Part of a small language model's weights: 10 layers.
Each number is 500 + 40 x the weight over its row's rms, rounded and kept within 0 to 999. Layers, rows and columns count from 0. Numbers have three digits each. The size before them is the row's rms in percent of the matrix's.

# up: layer 2 MLP up, 320x128, rms 0.267, rows 272-288, columns 0-127
# down: layer 2 MLP down (transposed), 320x128, rms 0.298, rows 272-287, columns 0-127
# gate: layer 2 MLP gate, 320x128, rms 0.274, rows 273-288, columns 0-127
up272 077:484450531499464482533498432486504464559462477532524485507454449539495563548477442483504434450508518485537482452552505460459497501500507470490465493490486542441482457494460544517548440523548519535467474548466474347556508439485501487479505432451511520487482502504452479495519492520548469562509542447572376495397446524445548530536525451523564485575466482539492518485474562486471475507473
down272 083:461501517489507460498527542533480531444483457498460544480510511479542578495491491532469473532557573498533510562424576541435481502530495493519507557489510453538517488444586482473434552563492530413559498476597512522519448510457457553498513502496528463538455513504523539488520458488423476434506542540452547448582577506485493498404429551526499514489456484534533456541456542538556515501505
gate273 095:470483431465480558526459524543458481531515402456503518505468517420487493529505531472540463498565453518523528483511493559482478477517497513517498498455522524461523490502541509487585508434547457482431469479459441495467440479525520493515440466503556508550532520496572474489450457436550438470517563504428492481438440387499492443518475591498492477508486446464480615451550470538471533488477
up273 085:436454507561571482513507528546480487508469536557450465507510472581481563494556514594541562482513572509539560459515534540459514554511493499469580518535494428540525446515494458549476518517448471505445487493459479456434562461440478522499469484514485489490531475513512513592507521519527543454488488462489591477510530543585447500453521447428577519506522496514507501543517437521527498597522
down273 095:567530474490462413485462504430506509426440548518456489565518524550466484409487500467467507552463470467460525500545573478534505524481534476517460580594416539520454515468470430473464481500485563515584498474532506527491531519470504508560463511528480533516484539460380466441545515528480603508540477496521503557533523556487501505454583458473475499483500522527504523493500478509569478510497
gate274 082:486451430509532552507472413480454495480396482492560509504457530443521537480532543532487421500455531427548486526473467553470496530500514508480561519524493456509518526523499529498470513468490442480547502577528541478518535497486434539470459450463514514542526525487496554525479563512546470479492431443466567461489448511496402432425542423493549510498496538559544435597511456474548482509528
up274 090:454495520505589510433462516511519509564538484486532487530526523535537570568512465403452511522512525518494515482531547449516502476492556501518486524441482421455541455525463441511517542454427418504500480535582517513426482500492546467552480548494444452451537416454408524451548539505528497567521523533536478554539504538545550566507514478458423451542506485470498533502531505518525515435508
down274 101:456510522573420470524518554482452467416454564512464496445506518488513474475461494552537501482510514516500455532576486507493611465582456453462484509466552579563478562503472519507498493541578610536466486453433507537434499518494516527486563490539558485500464546532527467464445436445509523484466470547495528432473518491469571507539503529511466512466500481541458481477451515560475497487448
gate275 108:475530480540482496510539446546491538453498533468506538601519546497498470507520521476445505568552512519513517418443467494562543487502475509537512479461542545598404399507525443525480450525532482537472470556497465405491525472416491485494492495508466491486549450506429455520552562501472493497514543497448533511485474517438512466554499541478463583493465473457527553483543437455451419514484
up275 112:568455480466451449494500545505466489544518467504517503537507487477481453503388576545478517541556546491502463408504479540478502557466479502507484439490516427494546435534495482497433506561455504483655572515487453508471520531511489457501487441435521482536475438477520513511513525591508437544553495493518541553453489554497539498434514500481507524463437556512488550474462488432522491525502
down275 103:504535477533455508505517498452547503539484509571508449498498480502546506502538396485565475481433510441478565564518546401590463491488497553547487520492479522495467566540558451486549462508493503498492410482506510409544463426504590485478492522488537483510521513462538546536485508481506587497433491523462471488491503470558436569512527484527485482410520497431414427513498524501483514481508
gate276 096:493572496462481505443462490499532403518564480444525509470553496480514529540467474508558458485499459537539462470508508523435438491556489511515583443468533430542493523483465460520515470543490464563453499503575474432534516418533573536496504457401498522519501516533447457477529610453499470475555563433514522461495444523497544494509471589508487494485478522527538489533544478498590473481495
up276 106:505566454407509406507489482559473488481510480527500446483558461522517457455502524523547520480516477493531538578539467434511445527474514489514582547512469485571491516497541515448511420511514482450452476453505523408526483450487532458581576489512499547472537532565493489476556506554556552504548466431521515519499402500493472440526546555516433539530519579459470463535486507495506528458492
down276 115:489448518480566503467432512453575508472539495402530503471530507483545446514477526490524454424456517524515487440464550504474504448498477556508515456500549510524517481472531435513509458485436451448517520560476499520506589511519580524476480570468459509569548509550492490568448568498432474498462513470500594484448475453529468485452412511491511498565459552544564451501491472533456571502514
gate277 114:525459512486525534475495460492507467515501508582630486540522500500487480563560490449469504444545517563557537539467532537472461536503499493478517489542521494499482460484428474506483462463511525528452432448504483501552446543542456522446488537464514478504449502531471461552530485595506513548501430466494500460503431446476465570508575475524643454460477477541580470536526460513481483464546
up277 114:512458493513504532519560549491503569503572533559519500559444450513550523513563476471466485491503532495563581541415486497536457504501476484526563555569530479454506436525526492531455535463496468526549461506501452447434513486512470516495544506472465584510532457520520463550523610559465492486529492471552407529485419486502399455517470526473568504515518500478535521478583464496545529544503
down277 114:478492457529482480522458571447478558462520521453501514519469543493525500447482492530476482559535483450528413526498559535484492472453528571528566539434459473429447553516491494428515589565490488456536513490533528533461563527488450532497576488571507510513547538452530522556472512526524486479528497520549501447521465543391471457555429487552504512584570427516518486519528507490533503534547
gate278 090:499532522486503526557515484509458513543494488505475543483421503586447466433504488412500586546551520587490538488524471500450438549476490585461512458460462578452525443428497477457555476491495507542519542488522519481508512540518548411564511507540491504520450466511493572499459423374462502455483460502519492467505451544444487475500486474549546512506463493517493529501497529555472442551455
up278 095:454549504479532468455491509503563479464471497530509484476565575411481477556515532598540441456548536457452512569550467514498541478471491496498505467506473474563481538566472552554517471552442501459481532474517506505497481479502447556417506478583477462528511537505482515503561491552539480477451566579466492515439572454512535572558502507509420430513551507500475483483471512452535574506538
down278 107:494500392488491482425512462525500448499444519545485528430487570505560473505499566526482543479536500478383537532520419503531572471501548488489531506495439503579499535487440496581495501500533464454483471470566471484483421540531499467471406480550491513517482445472481466500442470564491498448493495503465447501470544463474545548531485528492584430436476497487510504488490465447577468536500
gate279 102:461501521467451535505523454551432539520473538455515569590431441501501447543468490503449517508510438443497491507536506486511596494539496449463426505537531570520435502480499596563526481540517484457492452517443536474456486427521459495558553515497493441441536448499467496472577510473460494505487487536482578433494500520560533500502403520557517567487509541469479473502504467566503514461480
up279 104:445506566411452490503541469508470476520517510444499547491472486587546416454499481533522558481545510503456487528525586524481546473539514506491442525488456469512444541505483554518478421585606450554511485513474519484533518519506453446467463524536506474447519489513483531505493575481457507516556530546517566454511551524544578536492507502551516588528507587478458456489508483564481447469550
down279 103:521521542439526474519555483516542523531491467417510480548478460531537543501492519430489545576514480545550484419576551468410517503574476408473473494476530484505402460470555494497501491484500488461492497529472486521551510526531476521497545445540537494524513555535537493538504535526485464434503588565440547459513537444523508509470454420544462570514443440539483464487486519547580528524514
gate280 094:497459556567498531441514458549545494519461525507538513488502516500471476526524452443488585493563431510491487546493455486472529511448497425517504610439523517515531550507490500494495469521437559486525436458487516465474434527479513528532427501436553528529460441548512485456508560444491476557562445510559506527448498491544509511468490551436477534464484542483622454493512587547535478506546
up280 108:452557525571557573530515483436509493491414514502480507446517526537488449514482466413488554492513490520487481562601471466494538472455522492528491555491533541487517532463507491476432457534415501536506434479478441533496450590572485444531421584440509496535469447548547464461503536521541484548536461500552505544572465512477508529463539514449454478468518493487518510486572468512475480443525
down280 106:551563499477467418524528533478441488585547515473592430512457456487557552413501451462500468480457537555471508492478605487513476485504475539524469453490493547536467527432534522511531517483512484444484537490512495471512521469408486571504459407449498526448514495546470486546505529537479535438503493498473525444505531494465497564559526481501396439513482523503460450506516522565469491553450
gate281 111:530514523481496520481498521521452502534473514515538554465483499567576533528563480520483431466545529483486454488488443516476457491569526477564489466492414522531468438512508541463531533426505547540508518498530496468519476520490590452470528571445530491453481507505487411427551565540507394481507508500604470485493479452520590539485457460541514460454509508606512548453504542517509482486454
up281 105:540554481445471473547527562461446510563552475577502521454514455480530481516544484501453455469453544514512510489488443501439455582524519461485514476490522540412418438468428574475490568527493487511558463530552447536564547474538559459508495516485486469454508521478534491486450554563494467478547428534520528454546523501476460522464515384497503482545515496558550557484501501539433476519496
down281 105:559511502539485515515500522454463558526438506529504513468420542559519440513469482463561455530449560506452485495539431564535483514462471470527454425497487542478442446510472525434487571526499492546493503515538539521517531568500526509454551466480441483419535562506551535403526528526494416477506518404491534498484530479482510464471467456551566537450457477606484496479474480534531511489446
gate282 114:548492468496439505535497507587549509531508512502474518568545552504416464486431525482537449547470559474452459480433480572528477509533475506469563602555458554470551469535517493473439447490520500500485482476477429479534539418523467535503470579451463429485556512511527456580482507515466539540548567511478480459432509515506478486569517495492528473490493471571467527548473493468460507532426
up282 095:438467509512544484521474590517410441470509472507471433444495560495554539437470413474515414511526522448476517483512515470477534519577509467467529549442506518534481532489466451543478492521468537434497491557547475541455528517510548566539550482417524509487521541515489534505502562504477517551490587473521457485423519522513490470531482461448448445428519516535454459528469553501477573461433
down282 105:482460536537582497458527528387458528444517445506493514509479460545595497433511498532489539499569501493462470461507535407494544484473547457507433496513497489462401444509512453516547513552427471470486530504447510560492512538511534513520447457520508486550453490402517515457501537491537533495453493377506523530495521486478578550464454468524491527589489533468509486469537526492481512479545
gate283 096:483425511486513472474487501494503505474504529459581481497570529522519455508531496573510517548534507540471518420488507515523511563477483531488480494443504557487535489521403497494521502498593569508435573563526556476476438521509471528517567522468507565526453506462497446506486520531515474532513465476455543521531564529553529413479561548498526518403511431467520483496474421573536428575541
up283 093:521464496485561501473501479527537525459485552468498493547484503504461582563509565535466504533468572557542441447529522537531481447415484604507510532507512490491484506513473433517522512538481446509545524494478515468548488449440497546510425573455497527501469529521520469489444552468411523476509447480435444537485522511501488467516471566437397588455537500471526496482517560473498503509394
down283 102:530436509519447460509491497488545450497478526507491496444502451404507503527430534428513541530481428445530499439533505512478520513454504508559518531571491490529444491496486467507575497485469518497473427460528412550478562531511563442503424488548568446520548490543555489548475524508476486489512504409460488517502409489464425549432507535453462451574542529517535486513490535464444456469476
gate284 077:544464523482527484509482484489520533515512537451535394502490532559571509511474504458421537523556443472533423485506551523497482525494471498440461524560558565504467542518406492506574449516468527564451542523516495565505513491511530529544522494522451479550512511470493522436474531423482534516478510509415489611472455487504532567479518543475520564452568463549553433501478480452489549520454
up284 075:495503465437488423464541561554487546447421426462503500532536491549455484581515514464526445476548507502449479500473463472496558480525492475561521574503558485516472506484468523470491435481525560519462564435454553545437529549509506510542484612441559510548490497516505441576437545527523452586491451521558519474516462443447493506491537489485481489521494501511550431518526513500441527513533
down284 083:568450571502455455505524436513458470464564552507556478544523517489555505449512498479522545506455443473555535547507584474447506496451408481442442465488467564526496537487510478515477445533446500483480475473463486442536523458535536507479478519544487438452543550538558487419541412492467579512537533527426524577498563502518489532497474477531545484506503501535506484499552446493483562586491
gate285 101:408507411463473472480516469503528518524492482564515573536517587534481522569473531516459474407442533541547498534539472507485423496523447541475507421454429510499513555428426482432521526455475490478464453447544560541456496547554508542476495539504485478510512442531510491492441456528463421489521432501543529486484558516462455526513525535438491478504540489474488417475504535466495525558514
up285 102:446535539488496485524480455487522429534579556540515534510563472419555495523521565539522526482530500520477430464556571502400518564532568506417507487529440397456549476514504476536485405508542453510443515471526492466462537518457493449543498526487506472508505449452494478509554490498537508471489451521579515490516522454472471573446547475517523447534461447515472543483494518515537436531548
down285 098:510499443483555453539453528477506519531572492522486518548588555447512525467504476492533500457477580465484516448534581533488514509462576474481558482569457454465511416499556537472533510504494517499464488502523482609459474517467462486574467494514406493510428487521475465476495563490421479458497469459582463496545496471509487471433510452478497496494528500452476524581578544545526451545536
gate286 088:503498438473453473527570461487465425441476456500484464534468474569483579491594510515511479496539579478486538509487559517520507530497491500522473482511439501521496513523592506518443456546501478481518480509503455431497475509534528507448540536429517472510527534470443482430444428517517400474456554512533463488551520444432479515494508527481532507480471479537403434396528467519440525451454
up286 091:513536554425506525518480499467488518461517472477524521460507485455441471542445504555482476473499471486516484484562494471481465455567501486407504511433518493490520477527420553529396556472504527505553496504527508538520519573519334461475489517529464543555495551475546505490562546492509526614581544520522517506478486544479528499524485492515523466502506589474564530489448528536559490531527
down286 098:548563469549563531474466469474471580605519539535515542518561497466473437492454536451475524478487492536453444505565461536453496403497509494526525448510473456477468530464447554469468563447508498573501477508483506462542560536479482461506529467501518511525500395506578482523540561399504509547545440492456542481484476451514470540470449534533537438470524462430543497492521504460520519487491
gate287 109:453435453544572525449481510436495426456468533476534527510564432488527584453517534429510551505543424533487528522397469520593460528540447555499539538469614504516443498454513555547465518521505498430467512471505497469513499464517494493532454486454480519485481572579504512548560539499514455483512469500480514507527524509521459495511534456535528471470514531506546538527467494489542438561565
up287 103:456526514481523500490562446457472423521454565546546473473483530445491528515449523484478508514505451482509514525469430514449451567487502598467477625380492425466485506548482513518495471468420488451491471544483536479489508446506480424520530465415460508491521543549522493518489468514555512472538508519575522490498496446469440530513477473544521520487544537556498560522432493524532578488535
down287 104:561474528474482472540472505500500487508469454529473533520529530456490458468476435553452557516545523488515556422487500530522457594462470505504588560503541504497459497531429498548491600482427549475513513506479536486473509520474465542544585434422468515426481452528525508487533398494559468539551535518477510487545460544499482497454479494528500517495483518555509470394534576486505454525435
gate288 114:533492395505544435457508494504541496548496462470469526500479480403455530507535545491513532525489488517497525487484502489512450509531434561474533538521555535437496441456517478436516519503460530488481447436450532530523425577499453469503487524478531555472471537558564478505548514542485511492483469478568541546489450545450483448449521474559570461496509479446459539462481390497424426528432
up288 108:491461466453462536517547541500573501475524498510476463529462456545510518534464513578566484435503528467488461497474570500500516532477546546503565437484519490504487515575490499529449458432469503534483475587615495501531492468485461549517502448537528542569540585516498482474459582514458518471484498477513594481501542393507571498512507528439485464514485562497513398448481550521509524476508